python train.py --n_kv_head=3 --rope_base=10000.0 --rope_fraction=0.25 --qk_norm=false --attn_scale=0.125 --bias="all" --tie_embeddings=false --init="uniform" --init_std_o=0.0 --init_std_down=0.0 --beta1=0.95 --grad_clip=1.0 --decay_fraction=0.891 --decay_shape="linear"
Each number is 128 + 24 x the weight over the matrix's rms, rounded and kept within 0 to 255. Layers, rows and columns count from 0. Numbers have three digits each.

# layer 3 MLP up, 1024x256, rms 0.133, rows 527-633, columns 0-63
126127122133149077129121142121151100098149130143101098118125111111176109122158151136185107173151051125133105129154117134136103123133115121135118128128136138108167119175118134120123136100117123
161158120110130100140137083092111132127082114120101139154077158177118095090136161105141178160107148124168110116121163163101142135120127156089129157138118158104135182113112140129140107116108134
179126105093132125139104151143149155165131103117163137110126141146068104101101159166151144131131120149067132129145104110143170143117120145094111123124129136104095161147115108137150127130135126
158151129147091178142137129149141072084140113123140129130133150135132100114157139143100146125167132148182093077150140138121113142156144169147152147119122120120170108166133173122142072098138125
137112125139117111148096126176124126134111116091155136153130105132144134131161146123118125167101126112072146143123147137118154146109123117089155132149117109084168156124108106172135118147109123
099172101160123122158098111131115132126124147122139116148085122148137145135134147098099111093167152099126128162167190182115109117105118162100142123100093139140144132127108133119144162084161151
107122148149095103177098112161153133109125145159166155095179091136129106094114108125129097133130117106121135144096129129121150138128089152117179146184105114150130123182089135112117102131121150
118116158113154147165134150131143133148132108144119103105056127130100169137122126112105126133121101147170110144104161158160112116160094141112131118132192125109112121114105138140126125105134139
160106114092118130140143123136125137122164130141117099160110129093117128121133122141090157147155119100123111133149145126123154137137106106100137117184117136097145118165129141137134115158143109
116152136128121114147138140098158152137122119124126121087137105143140122164153153171112090148157106123181069151166130136147152138112152104095135145152145122114105162088091112123180112080148104
100084109152097154110126131112129152148090146174160182117126111137115139108062142161124130113098104123124146109092109150162099122161088113092130106110127152114152115120113114106118135051145127
110152117087080125130153122107117110122115121124105093150144104118104142124068132142120133090164144145107121128108095127109124123132125113105123090141133139121150169131138105128184120117151071
181143141155147127117134160135104111097142185115126113091160124113102166093187107170122114108150120112102178155089166175154117072137124101142081119141121097131114113155168138170123152129131132
135119140096160107167119150092135139140098137128146115107169143130116106100086183141145122106109148107159114117157132128166133144166124138143122145147151130148144112144090099130103112149168146
118164119117157118160149134130107163171148106083180171128106112111117117127118106099114110114141125091101090137156162159146111156134144148138108131107120131145131116155111147126115065117108136
145123102146122136134150152130113118164141109103124139128118149153110094133113098121094115127123149140112124125133141154108151130152085130141096133129127097104129126127154154120149100098085094
181162111113139159134177139156147169123154102110109147131115131115125092106151114092134131133141135111114125104152145136110141107130099168109137129119141118108178142130112067112155139170128106
136146159143117146148126126126138118150200112146107076099107113142094103166152112156144135120091148128125121104144162109111086121175159085140126132144138118122138125099123148099176059130116134
090157111131106110156162146153160139116097099130103128097132134146133157128155118130129106142111115118146099117105169124151155121139117113119146182120132151127115150108129163126104134121141119
105146110133110106145133142096135136158125144209125125145131135128139114126172124162114100125165081165132074094145134139138102115139110138133137156179103112127111139147135142176084148134169116
105146139124131152093131146124156142143196191172134145136122142140111085130155152144105109156127134111107096097156128129138131086099087150123086110114119124143118102141107134094115129117112097
139146086168108101168161122138134162105160113098116144136117108122141145126112185145134139094152126153133158130144120136146106136129089148140115137105182129177123112134117126157153123081141107
157134114108160145132118099130124107146138134145128171131104141127125117143130164117180107186127101144133166145160114132130074126101155178115118136135119144124143129173140136107123094131100130
133130164078108147126090130112139111158104124123124151054115150116144124154123137123165171113143141130146124136132144164129124142092122136152123165141126120136072110138180118163147127124140179
069109127086134174142130141099138126110045194164112111090121125131129146124144097139142076118138110122170163115122098153101131137157078121126149147132160154131133073127149123185131135121113108
160100120112120170095135094103126149159135132116090099125110099133114140108113140129121106101122122162143132167146161103099082138126102110158148139122108118167101138157100135119133174132120110
136113135134117152139115103129155078109119175129107132102115147145100150078111185152176134133120153121167122139125119147132130146117156137156160157137139173141090077130124146153145126083148101
138115158118177108123154176142114166121111116137147105138160107080155082107147167117142102131139120165088095101106136121127117127113116136133126123141155093142132122142103090127096129105133121
142122109112120131137149141168108140110133133095136146081137141162140156110134107156136124171086091143103116114130151090120117115135102140121111188154175083171121111167153104143105119109117118
137141115116131136172101115119139103134106109166135096128109139198108131094129105129122088098158135104128075119163167103128108117114126102074130133142156146079108084116137137125098171162135162
098146122145121105129120111071117113118162135171137136148120131110117147124102160129116155144147112129139113167142163134114121140082117091172103158117124116110084096123123138171132132131163143
165133109112077130126129114080134101102161137137167117082105112146133153128104123189140147089163124134117093124139143125085107114159096157099185125097116129105137093128130155114112150161147123
130159133114143105136123129096125122164113117118163134091115122128183158116149128109115110121097125108134136101173174095108162142134122147109124149107165083141114068133147103134133144110165134
182133165122124108105071178113133189145130117083088151099122160135132087137131134133125092166143149101120124125123123133073102106134115137150152141142127076102155053128126161072100140133159117
096144113105159095144135139126104127176112154111158162107146143127130136112147129115119172150162150106146164098119130128164094141137134094132130094156093146063154114105147126146138095157094130
107098153160134153148101093115107043120129109091146145135085104118081156155130122101100122104128152107143113146131101116130175132131151104167138133165152135133117110171151145164096136100122118
097124107110138166120105168175164133138124123146117143151165095150151128108129128115113110092120125147103082167160130154154151128104110142106080149127156134094167112140145131117103119149151128
128086087145140171128100099103122147162118155140128136102137136142126100152138200127116123105102154174087115142126094110150138109158116126142091109119134127111123139162107125134165112075175119
110145106120150120166106143107142095156128172142134121150160104133135128137155110144116116116150135108136126136135152130093098125115141181154107108128167103114161097155151128147186154140130110
108102089118131119131153134099094145157096138111137168132134145182200090171139149161175150135152105127196114107133122152133064109119159169118140165108116109112184111144124137120135097133124130
141132107125153160136131115099090148128093074142128151122097099130123148158115144144149083159125127128112154109105158174137096140144130122114120158097128167145094142139148124138135135139159159
180128166142106146101150110156100154150163127148119140166125137100129131153123090134136117126173097124115103091126156145112136117128188140120122126117112110137130130140129138120138099120141104
114107102122165128117113114108138080139094173127114127133146134134155135139150129098125158146114164108123127142099143145091141127120128128096094102129119116154133124156181112154118134162185136
155184107158118094144150108129100138151136065128099094083151130176145158131111126142170162129147117127133089157131117125106117122083109124138124134133102110095133169107129136159157151166162103
113110153109190115191127132114120120121115092146164153133135090122118148126105115146154148100152105113136135152140132072127119133089141071111108111125109100130112095113110173109122153148098106
121141126190128189130122084120088086137131126115087126109139111151124121131116141114123108105119094136134139134132142115187157159116151114121115150124111118137122126130113138156124153143128141
139105126144107104142152128177165081118113119099146117147114132110100132138171174121173119137158161086139106099097151109150144166127149133164107128141127120132130100123102137130136135152110127
131107136097087120096159141090091115135153120174165135131081100148093147148140102095133105100132115154135131136120126105122140124124116183112124116150162079108153145145118114161152094123158145
146125144116118161180124133151050162124115142119096152109178110121137120144148091104111159154150166127176111126093144147129137134114146150107119146119165130131157116167118113115107125160100117
150150124126149150149116124151086115148150169107092150156157126131108123140125142145162128122134144156130133115145140141110136128152146113124104084111115084111109143121159129163094121108146105
131126146118126131166138089090139105140144182147154123110132152092128155090116133144152129136151141121105114129117099129075107112137138064153083142124133111157131098131149166134083161160097143
131132143143109117106090144175102136129143158109117095149151098082084153126083141111121115133130143098141109186121166126134119157120151127084142151154142102158128169121135115129165143124133101
122107130144131126172171150157117155153103186127144116133130159141106134153131154155156150180117123123124098130130130111124127094136149144080144151109124153121097128150122110108133115141120103
148114117112116130155118118103104111171102117149117099152124156117112140134101123131153137131134116108186177122148109171091142110111111139115090143128116130142131148107161094127138094162156101
120131115134138129152147142126105125175115094107129132078160114158129090158140120103156102149143148143151136086086136157167128124128085109110152117146124148142150125157151162157130137137157140
128108101134167122133123133170090129127109179112135144160103127112129134163143138124125179157126133159122173153136132118132117078141124159083138205123152170140108097108133147104124134123139138
133129152141157130102126118194112160129104113137144124132134130132050122123113144144159169124126138127110112158136110130106104126132127139123067149095162159163168139131120145153112135114147152
133113099117164107123102200154093063083130117153132106119088094118142124137115143175115108144134125144141127094113125155143122093133176196142132166152130147145153141160164146144118133138105151
141166141158141167142138154108095139097055126110124144131135109159092135159084158163143108156145129144111163118144121135131128105097119109120114113155141144126095116119142134137126115134140053
130129107117167081170106123114118108122130109134147163133097104169047130105131116090100098147155112096144121108133107168167127145138089149138076074140131151131086132115116134144120116121091167
162130126121156093118123122136139152136142107176124084066111115116126139106149126144131080171141152135133079092142126154166155107128139128145126156159131124094093136120160096106125122092092124
167095166140165144114116155102128093131157089137138145114087113086077113137104130127138066144117120105129121140114110100135104120103087153131155118151117112095140109139154102155111141122101085
077102145136141133133156134102142127146172100120132101135144131126126090116136184101155083122153142151138116143147156113133097114138132127127191170106151127118117117168158153079127130141145110
153096120140139120126093124095126117114054081114111141161105134166119156132133133114140119101105148171106125119168117142131151156136112141150120123124130146080129156163180145107155113108118144
124119142099135155150153119070187109154121125128113162137158115136119112120167146101112158090116144132138160155113101167132127083101142135133133113153077117125139096170168114115128135126113114
153151141134090169098138093128174192115129091156127119135117096116129111097142065106127177136151149117156133105101124104089150152080099139168119123153125093137136099130077109151109130137128120
133124112112140104153147115102147147107094121168148108156116099082115121131159151103146149152115189090110138120154131151120115104107093097114118142129147130088144114093158101149113127116150156
113120128105159121152122072073122120130107131133149116128145106132155140113122084116091141137079171115119102126109168147110099094113132126108115134161125141132158124132154158152129115180120141
111147102112124119152156127086129090135152125159126151129130141120137165135099124149148103195126137150133101114149132133146085098135070087137114119114137156143102129113105136155126131128099094
149097120145106125159099137135172086147170122126163117115145144100144119110129124105103145099150166141111136095137109188180124146128128149117108139155114161158136141132122118122137115180099109
111167160113103106155160099182122128131117126166131144145124127103100131075166126128136178125126162149149119131135125093124123128108089117107156129111123093156166122110090143163118099132124152
114132117110187117121087156076085131113100125140100126133094131076122095115143144095150169156101116120121141111136127169142145157120131141111108105144102124168140130124139148158113180149155120
099134135153107084122121161186150065154165127100164126163104139125111106093131134183135122141115096130177123130096137174142121125138123140102117116130144133096160137167127126117131084089135136
176134087138127117175124125128132138129107127072110132102119155124138131174152107121140132085114126094132089142155130156141146141148132137101099130090140143149169119126145109058127143102116117
121119134146128131092155124144101108102143137131164101131204122100097117152148158141090083119146101129137095138122130142152117100105104156150120125094120112165092099083144130130115112104140122
159115122155146170121155116079095142111116117128167140182169088099123167148088137159113142133115124168143124115122151118151113118143094127116095114151155086144087154138153101162117142161100105
134114103112080134129121152175127112131112113138087124090119135097118124106122118161105136076112174118120122176148105192141144141141089139140135141120112141130108102131153135115136137156143111
083159095113125123102078134144123119119112147149158099162118034147174154118122130113140104138130105110123115128148139114088167138081138119141095149130135122132123171165118115162100091125162165
104108149139108161085100165149082145124125117130132067164101117170131168144087127162134125159115121140129128107123149127117125103144082125132111109135120128100129118070141114149103108077094092
132145159114140134149128153132128077128142116110100143135138115096115119146142131157105133137150095116137124146169134135140125101079056089113152115126166108129106144123122127148141127145169108
134110105100071175176093119159157139167124108177119114106126149141098128120113138112119133093134166145135128087160109124095117197118145077140093119084124138105159130124103130135114160181160105
150136141177148145105120161102122156136118147170123106141087179137143099098096127141144156121165133135125110122172151165119164145117153096117133075102165159108112110090123123113086162133121137
138157105140120115119149121092077128129110161088130129113108168089129144134134122146140158135172145119105116140142141104149139115125166151144115093176141148120109130167123143082110136110116121
135139144125148086189143131106139125112124148095140163110105129152095104144143167098133133097117121118132101105112106148156150151151088121100128131157132173102161107123085122110119130114139098
088133131133165133104141132151156119131115154097125088187126097164082125145113097090119146129150126106156136153122114159162096161147121145128098150142123128125118140158131101109184125115133120
164132177140144150155124112172117098125165167168076143124123101080118118138136129126130117138177130123127130113083128164133133150114139141117114122093128125101086097124090123116131107096139145
159124083121167191078141122123121156131132117122116114127123096118142117159140151149148119139126148131162153099169139086097135133132082147143189125128110137136129125189115104134135110150127134
126109169153132105077118113090166141147120168150162133108134139131131155128122121106131132146121135137104073139124130136161138109100131109102141117115088165123106116125138112121085099109128157
104110132104100134119179102167134128115135112168152124125065149124161154132121145141126127166152092105127084136170100164100128084128103179168132124102142090158110140132139124162122155093149102
116154129109146141138096141119105130123127115094126133176140099132119114089110156118105113142190143125127062126077142133079125178128087143115108163140158090119157131083109111127149169075092169
168094102125154143134087127104150098072149136126114137163137118097130144169142137135150168105140158121115090135177122107137130141145137142083151140117118156116181111160129106095117091122140100
110161110156128160112156091095103125129157127124121138134148146089105166108103133145129157124148121130122115149144145156123126123140105078164109138127128114122094127124135100118124113110188130
152161119159102127157121100135148112098118102133131142151133167125126102113099110120144129147112125135151161149139160108154148139162126110121140098131132129107080105130132127185146113107111125
138126129133140108153118153138117147118112083105171127095070102151128109101134133101145138127138170168112081137102099138115118117144131113123137129151182134112124146147075103113138130057092137
137139107151086158114125117116104163144137156162092125114132134115136121110088127164106127150110093137153113158149146140152164149093086180136112141146111118122140115129142096132105135120097149
149058126137155124138101110129115083147154135128139126156118107113158140118101117176086114133122095162123116110125118177122124141154126169095107132138149182125166114101136147146132127103170146
152115115136172124124130175132157164161152114157117121154143135089114150093158085144129131145118110108123163159085138112100123147109098088158136136135134123159123143105117135137135133128128124
166144127112127150125069104086100114173152141134156134120121118124058090124154158116080124117130099143140157116120148124109105091109102161144143186115088143169077142112117101148090145124057122
151138113121149119110124141137185137138130106117121132154132147136134118112113131122103146079133119155176151142169103134138124129148108172113149098125120103094123144128109096138142078161121113
116163084097138124111139155142112145149111147114106155154126161115160170146151098106148113141145127095106121104119116140094141125169118118114131150149142102082115127124153095122100157091145147
094127110151122119126127171107104127133092131119108106135165093134131145142141146097130112119153157123096152133130150162147138137145175133139097132139109139113156114142120101160113178135125135
145088126174136156122137155155092139157140153139150139097129157145102106088101078121110100118126133140130132120129167092134120116114098151122126169148109131134139136099156110079102162128105128
096150120117122121111114159165139135083067118192144106133148154140120150155116130105135111111132094137161122083120148148098110096123135155092099130083152126156148153110085136156127142121146102
177101083133130156108096075165137119106087090114131163110160173143109130095097130148120102174121128137139109076111146143118167112167130098102119171141144152110148081125096134122077082144152101
116133126139127118108117144099107133109121149139123138102149120114187159124127155091168130140131083134119128103121163122134105155086126156115097166096127163188100075128085134115125137108092101
151111125118125116132148083130114103126121081139102100165115103151128133120129148119159154124135134138108104120138142148177138131122134097142108098085135116121149105097137133152139113130132085
141138118130116143132111098116113101124136119132115152123134128143077148150128124128102125115159132182134106121125120084103146092088130135142074136125122137168143126128174150150120121146139136
# layer 3 MLP down (transposed), 1024x256, rms 0.105, rows 527-633, columns 0-63
103120106139112147121130170133140124101120117110158109124152120143130143137091135131122110126067146109125128160128104151118162141101116125104133153145127140129125143108145136140195125154112131
123135123125192079097115115132108108115132142151118102130121099100106080149221155105075083123167124114111117090111133173137122127118155137139124074113151148152154138168096101132121133122141119
119144102137154124168150133114096143146091135121159180105106143148135183182096164129164129158145162124102140123098151145134114146118115118109107157133137155139146080101143135090150121101106125
114153111123109127135146149153085163084159126139131122194087098124120144161105102150135117143122118111120100169127160118146150088101139132171082120124142134130134104152123137122134146115122115
123125164093118106094142125162128140129147175151121183124110089126103139106152112141147151125125105137151149117157119111136149120123146107144115144152146113087121151122153120120145110183120122
133118176117099123152128119142139162150102110158139144110104131154131163117073117157135136155125167108156175092123132126145128166109119111144155153123114138090135105113085128134177185139100134
166149092094153102131135143116089074155141143153156130124143144132120137103114133137160153140133129144152165088127138110148100132146155151165113147090134118168116144123133094153123129126143094
151127099115118102110148113147157122144135131188151128135123173129181128118178156172120164131126117115150133111166136145136118090135134130167129129107122129107132114138136107110125158134168131
129148145145133153103183124149136138141106142122126145121122106165151110138113150156131101114105121150152122093134168138102120129124126102128122118111146120107124136130105124118121082081108124
117107088159138096160119176169143090117110106106150146135108144131104146143144148156145155131100151132132142124089119103124085129140130101117120095119126131139108102142141132171147136139069140
136139077157186154106155133130131150101107138119127119110123135149139138149103093159116166086181101108112081126132126093140146138091165135124122148138100129157118155099142141123142123132137137
111134125126129101114139131136110136104141118103109144121120151112124116095171139143125133141128138155152137152133114146143168129146132129123118136127117130126122147166131119144113130134158148
138139109113087116173106139141135086148095101151137134160074108131100063149136137135159168098126144149147123114119140141105148132098131125114131139138157140158123141150121099119142142139105154
141096130117112174118139081119110171112132155154092103105122150113121144145117118086113110096080120100099129126106150097140125139141153135154089101148130120151144137140172129121137129115109139
094087103115107120098094151131107117085111110137138129115131131122143138126077144146149079131148142136153153142127130137130100137145141144147116084105135134128166150170097125113130088114135155
124124085113095115118179138131128117122116120071098153115134124154117122107113129137103149143135137145127170125166119128137111124165134157149155104131162100142146113114125087157169121149135128
085148123149095153132131094138141115147171171118135100116089158126141111160104171074099137135118127123103111143118132106136148122117130120138096134114123095155145130099131136090105144122121120
143181141130132163065108135101119116095145144119108129116076092114117099095138149074130138131147167139115110100143182178140103141155142111138114076109155103152129143118124131164075098142097169
183124126165105088089083131136128107167139159124120118184111090131119123121138080128153121109139108133138128104143148114128115131133112174119136107104099135110156132142138103158116113114141139
158121142152122133120133130142139118176135159140129134137142144135099118134201123118169157126143121122133144106127186110114138122155156180080123160113145118133154114140125158147106159122110105
079179105110108073133101100138089104090163146161076145078158105158135124177149160099126118151151114128161080148086115168132103141149110119158102138091102179136143117163116145134105102136137100
143151152109128115103133149122113137121116120154130156133109104142135155139119079142124119132150091115164155093143134125117143157140141122137132177123166111085137158116117124127082154129117121
099104148153147130131116146097149121134129121094180112129102157096100160129152121104135136079096134118158099135116130138062120093120204108121131138145138140139163121133124159087111133128113137
150143153123116125108093119120176120130133137132130158122098109136140150104120118119149082114142121116116097127123189149115103131146101146108127139176111142118125147123103118156120147113156120
158084137144128107149127091146108123101146121065137154123153148107106116118092137148111193175122146163087114135141141100134134135135152116161134134084128130132166172117154122099137113125144083
072135123108136081145164167128155138124147101115119111123120212103114095135078124125103157118111125124141145083114130113146163117090127177120111126104106127136133153106149157149147126138149137
055104134051109108178130111105144131073121164116120181143099122166139150197135101095156132133136167166143130167152118113118142089115149109120083134148143107176091091147142145141101146070145132
102099166122115145114157090110144119157149155123117124121126147133096130137090148120125121124115087132130162138131138125109135150137122147118135116149172176111085098102124138105113165138098125
114172119108153131136119135146125140137122147151113126096090135124143124125126148104099136187078184156137148133116131084155074097164114134089116176133087152117165104167101119137147159129093134
130150112093101126131115129108108135154141153131133147126100126170098125138156120117129155148155143090110142090125090104145162121136125159141126148122114101134112126140134140139110116155123119
112116125147125108122134157143128164091133068110093135157152165149195089085151141128186130132128153142152082098124116162080125126111146103128133110132135122121143101151144172126171179135116161
131152162106110120113114173107091183132116109124145127119134169125129100123144139144141127111167150121137132100126090102151149112126101124138130109136132185098150168116158117131123096128151136
097127155102135093140131114098173133132134153109124146115133124144143093108121128123110127118119125115113113142078137136141138112181123092078124117107154156131156126151150086104115184158125113
137117167069129091163109154113114144149170158104100129111161113141123145076108110141158112168158160127139140157124101097187119122120141142144134128127162119095158127087143177161156142137115134
120093138157149108118133150124121162154130147121151139118143080156100153132134097113115154134118144182132121079126119105095152132132114125116091124106117182094165136071109075110171120121069122
135145102131151103134120111134130132127093089133099122121121107118142106111111140094129128099148098119123151081110120149132128120144146084101133105135126122112131086150107147134129140093157177
125127131121108086109101144130182119161133132089115158142177145142211146104121158099115135126140152109121140148134143141140162094146118102163136204145114108120158120122169135091106136151162135
143141149134122126150104121037113185139138154127130143186147102129124129096135099142098139115145127130153164083149147128129090137162154144148125207106090228157137131139116097115132131147105132
148129138145152117118118112116125107183120110157107165140151111092117110136144121190155158101139137127138128146143142106104115145162124118129102179124139141154123142146146110135144083134144160
103168165105122125129127121124147154086150100146125149179140099094126125112104126088182139129132124122091138138142140087098118113154157114110158105092091131074148104131170163124123116124100112
102110116156147125123131118146129138107129155128184149126137122134134125128181127135118149148115144127109138121150101037150110111106131137177109150086043106094130134138101090147167203134107140
154132110090147110122142116138084122098134127117121114157117118156153116122132123173087125151146073128135133101093117116097138123106132157153076144119161145152140163114150142117117160140100149
119167133152156108099099115142140106131137136129104156110146112080098100139140111123091118116141145137140113128135142123152161126074093090106155160139084139118100083106091149128117140092131119
144117137127157157111142117113105109122101077135116110117096162115148124110110116106126148108164112109142123123093158122106157138133181147143100120125161123105103114105158115130151136117114106
131119102169176092129147153116147114142122133149154106150163139138126139111100180108101142123113150164088169129156097102133083122139109114100122119134137112135090142121127108087120125142119119
105081156131137118125145171083125097116131105132116133117137156167081104129128113097114120152134115142123085117115110130146149145141138108124166118154123104136125134177144136130127148147165157
113111124160153136108142145097164104146078136161139130072121141137159123152088113109117174086147113160143119062148125116127160124137127119158127182107119137125144132091179121157123141115150157
136169121120169143171110136130117138135163141144070126085153125127144125100092154168125142131096149093124159108134141140130120148104164088142119103112134133125106124139135135091143164146097136
119118114124181139141109140123102096169112160169107114141113152161174116111095107118151129139117155147129112126146122169143175106129152119168117133093161131138126119125134123143130131135105098
169124155142147110107139115119119119129133105143149123098153088102102097093137108142132123133111139148119174131106132130108161120112137111133131125078109094116134108142166104128143102153166103
155127141125137173103144127144138178125154145126139118128125140142101170101128133104144117146127150124098183094099088123145108106152132092109125117104130149130110117156112116142112139105130122
130099138119106104171146172113144130135131149098194132145106104140159128145166123119137132145120131132137142074165114144192115083122123113153128098105107105131101150138141171123144096133154108
106129127122142115095168149120168133093137099123141163118128162144145100118149106099121116126137147127151166194136118147170087173120111143075112133134095167140127137096077077128131100081107166
154091126132101116125131134123100145111125104132134172165116129147134159112161170123139136112116120137131116099139094125128116110111093106144128136144146147160102142172127102117106131164108168
129161122141110126113113173136122135112139126129148146147096151114131110131108149184121135108142120130131140146093204133132136101121124132104116157131112116115119146130134141134103142132158132
141127085110121144135167160152152116128114092148120171149143114144137099095062094178138149126142109159084193125105166167095104077098130127113157156157166194118141115086103136106152139114122158
142119125103153079096126134152123142136131125144137105117097146111091099129183127122120144175178139186148120129145145141134127153132099141101123090140132106120096126134140128159109107143122141
138158132127112139109154151148166145110087095120098115082121085155122140140107118105149089098158155117135152136184085143147146136120106099168134143167101131177097099145156137089152120134174124
145157196133083135129164107116083115104123148139084126140143098184100134149151143130144097137095147113111129109112120146120113106157106118097149099136111168119120151133133094098090092131149084
168121159190126111152152096115103082142134121147137178138058161106103109174159112142117148094128112120198123163112135090154134143165153132116142151073148107148139134171132142112123150128165119
108157152100140104137109146119146150127165125146152097121144123147097122133149140133126147097179090171079149121111149099145108122102127146154118117115138081117120115135103120140124112133162108
145103139115130102131148137152116158140084131142170092106156126133178095090137170122123116092100131136143116140119099132114135084140157106127122175130152138149110110098107115155114112121135173
198155143128133127139168117130127134151168122091111171110105120120112129125121132155124162135151114105105163181123104071109125130126133163125097115140103125174126162175098140093150110087095125
137119129108123116137120154154069138148091106145112105171113127165140164112118176128107117085153157150136121136123118115132109140096135143148073112133115147105139158173194075125126094139149133
112115140100116080102152131122132117186127142128130111141174149140143130128179156128149149144127107109137122103112135153099117128069113141158154148115181135137084160175117137137160150144128113
116168156166093159139100125124132170137162108169144113109143156183142135124119112126129112112110182107123110102121143120122145115116090178129146115099141125127097118132161136093109158092122147
115100122129096117106101124117124172119119082137155132100143116140129118147128136106098143095134140132153085145083154137128150124121145126149156128125141120078161135148134154114130088156102122
131160117132169152135146152105052128074094105117136159091132104090092099118116138154104141112172093146140145118138148082087100108123146089093127166143116160139143115079182127143154120168115078
105098082120120099133164145156088099117112115128154111102110127150130139126174159086123148112123117132119137139133115126120097169126137126128133150146096154112105116180127158123141148148143130
142132159093134112113179151112150147160098106108099147145129141151148134145136153153171102086089114117133129175120116102105111143101101082145129154106150133108141128096121150128147173117175118
125119144123128128096109148123118105145123116150126140117122097136080087121158121141118106109134157132120144126153096127127126124151142128131155137148115154119119132163133119111133101156136132
131099101139107104124180120151129126129113108172112122184147155142127129144139117142121140141098125157124124150098106106085152114094115114138125082125141101152130110120139131090156159156119111
121103164095170078124152159137131109108113117147137111131141108138123166118151117125182094120079112171120142119105112132115129132134167176165114070088137124137130096093112173104168074111102129
129100093098154126123137162163118171148073089111130098132138120130106205152095162108112145153151099146124151163166177125146127141191094128155109099074050061115167140153144144139205105155151113
183145096135115138131134129099140118153092177136205105134129186141144113083140110118112141123116094099090121133144113122114148101116120160136121104192128148144132124097150073154155127143102137
170126120127197146143156092066099132102118123114112107147137130131182153099101140153113126092141168132143122138122151093083131144132141135138094145105140160124099140089096144136116145109116130
139137122146122074114114148122146120099141105129122102125109139129150118127171132141135148118110136118166165134113125143134147139109140115124163121134149126096106140128183159149131085127158111
138131144129141125127160116149133091157106133124111138136154114113129126140103149140117143163084118095114110142101093138132100174136132140082155149099099132138125111126114154147136129106142122
063162158123093155126111127146159120127107122114122116132132163123157123111131109102091135114075110088101112120160072129159134135116153129119143162103115115103137140083126130148105138116161121
153110101120126143111131141161131121158127089133127113127128147155161156136119111116125110114131136165113132130113121084118137135142143140137146129111110175135150122089116102122154149097115129
101118128095123089175079126120140130121104111138151115131111144102126141121065118085150127128105116111131110127118144112158193112131138074108161109089140144144132140119151159131127153117131077
187148150120097119086107144116088171126101130092102098118110150178160119114118118102140129081155172135145100103120097124136165137158130133121135091085096103072109098145118121127103151093095123
098124090125137114118145074119145125116145163127115101130124124122119127123111150123116141164082111161119135131159140151108131123214124082164119124144118138167105099122117130154110169123118132
143147132122131113138089125135116163101165116107144126144113135133139117099163107125149112115115151098109161103120119140134127137117122113125121095121103136125156130098144123167146111135122157
088156142134134089161138116131093151105125134131102127072145150095142099130155176122103100125109149137149104161162113114117131147127145121116115132117117155157073118168164176144131104125130121
128078133105123187120139098133123097163075093127164085106142135123159153137112133116148110151143113156110137154170168112145134135114133146138148153106141120147111171120110108098110128167135166
144082135148091122129090064089165146099108160114127098127076096132145137165117092139141142121148157125134110107167127145144124156107121128065078099137136090095119179070121120161124090101124120
099130098163181118115152153104114172197178138138121125108122132083150105127149117090134112099139143124144170133145178108131129187102111117140130132125078120117090183147132149184137152129162113
114202132117106143096131107127164149121136084140135164134135112151103073116120144131129130108157138143093116108201092141157156116173127122106143179102113149143210148093113126114161127124125122
143139121125143140148107128109164145102141211128107136110138141129115155151161142121189159114101133127155151066112118092144065112100173107133112148111172144074090107144155112093109131122156158
112113089156125099096085115133151107120119147169136126133162138110109119163112128120166116176107123138152135161115113124145145127113113130111143121134134097114115148104142130117142096157128130
130118111076122129122132126141127121113091124181061120119121099141061105112165171114141132143149150110132096151143165111110160158114124156133147161144125160160124091149072145136126124112104143
142111153104124122106131132132140144094119123113149106141124170120165116120129083141118122145150143165147142174108110114171133114130176146149130127146145125119123126112127145119143151112149113
120159088161122134118128163109114140121149092138106145122088149087145115146100099122153154149142165105118095142135145159142143168127162133115108091171096124118087120094141134107079175170121115
121110149133108113164123093180118115177105140091142111149156122130144148184087171139122136139125080088144113162163125141139150183149133151117147118143111100141150148163107130135125089163154137
103149097113125138152117132106169109130116148128105157127107116131111091116101121080136128159119154148126156193135138145150172133169138094150141089131116122136193119096141136108140172152105133
131139108120125136119097131136095123127150118122140120134089099120171116120129123157105168107148116136149124135121145135102162158140153119134123134144152098116110126150121147122096118142114159
129144159143151144155144119133062135131110167104114142132148128129066165176139111140150160143100114094120137121143112121151147099154151112131148150157140162159122111126139124123146125125089130
130129120107177131173138100114157132123143109113123100169130124145144130146146126128154128118087142141130134125129131167082142144158139176154120150144142102156169173148114070117141133096140204
124098162162119117100134155134149119121133125151106117134118087145129090130118144162106126114119158130136112170144115148134144134113128130154120135093136138141139134161090157126140127122161121
084135141120146182133136126129135143129147130118102152123155158119140132173122116158106117124114124130126114108129171143101160162122141150124143089099112110151113106144106106085099156135117153
143137191145123130159176099117093070081129127091144102146134132124119112154101108138107140129123143122121074081129114123142150145133159149115156147130153107124142143121123115123162128084149094
185130123149120147120093116089061101124133100124120124138177110159130123099135116166141139171123149113138098140140133147087132153090136166115116127114111099128094095109187125105165117128152138
146128138137149107126079094133088141121113135141115103142178159134139151133156158098146151148113093134130112131115096159153157136135099122099123199155101114119104121139154103130101115142143128
143111100105080095135126164184115136115129119103146130128156103124123125122123130168148143176129131152101124122099134126106156103096128132142100150096162105136130120159128136183125165140113124
134124137132135128106110167128150159117136123140175124099152141164154086127119174136130101139103071138146132125133133154095066118099115194158132127152121120128146121121100118134131114085156193
162125160089167096111146140113113142121162118126111132133122153121128104154139132127153127147125120104141149141143107119133082164156118133128117123165138126098142109183151112114105113159149157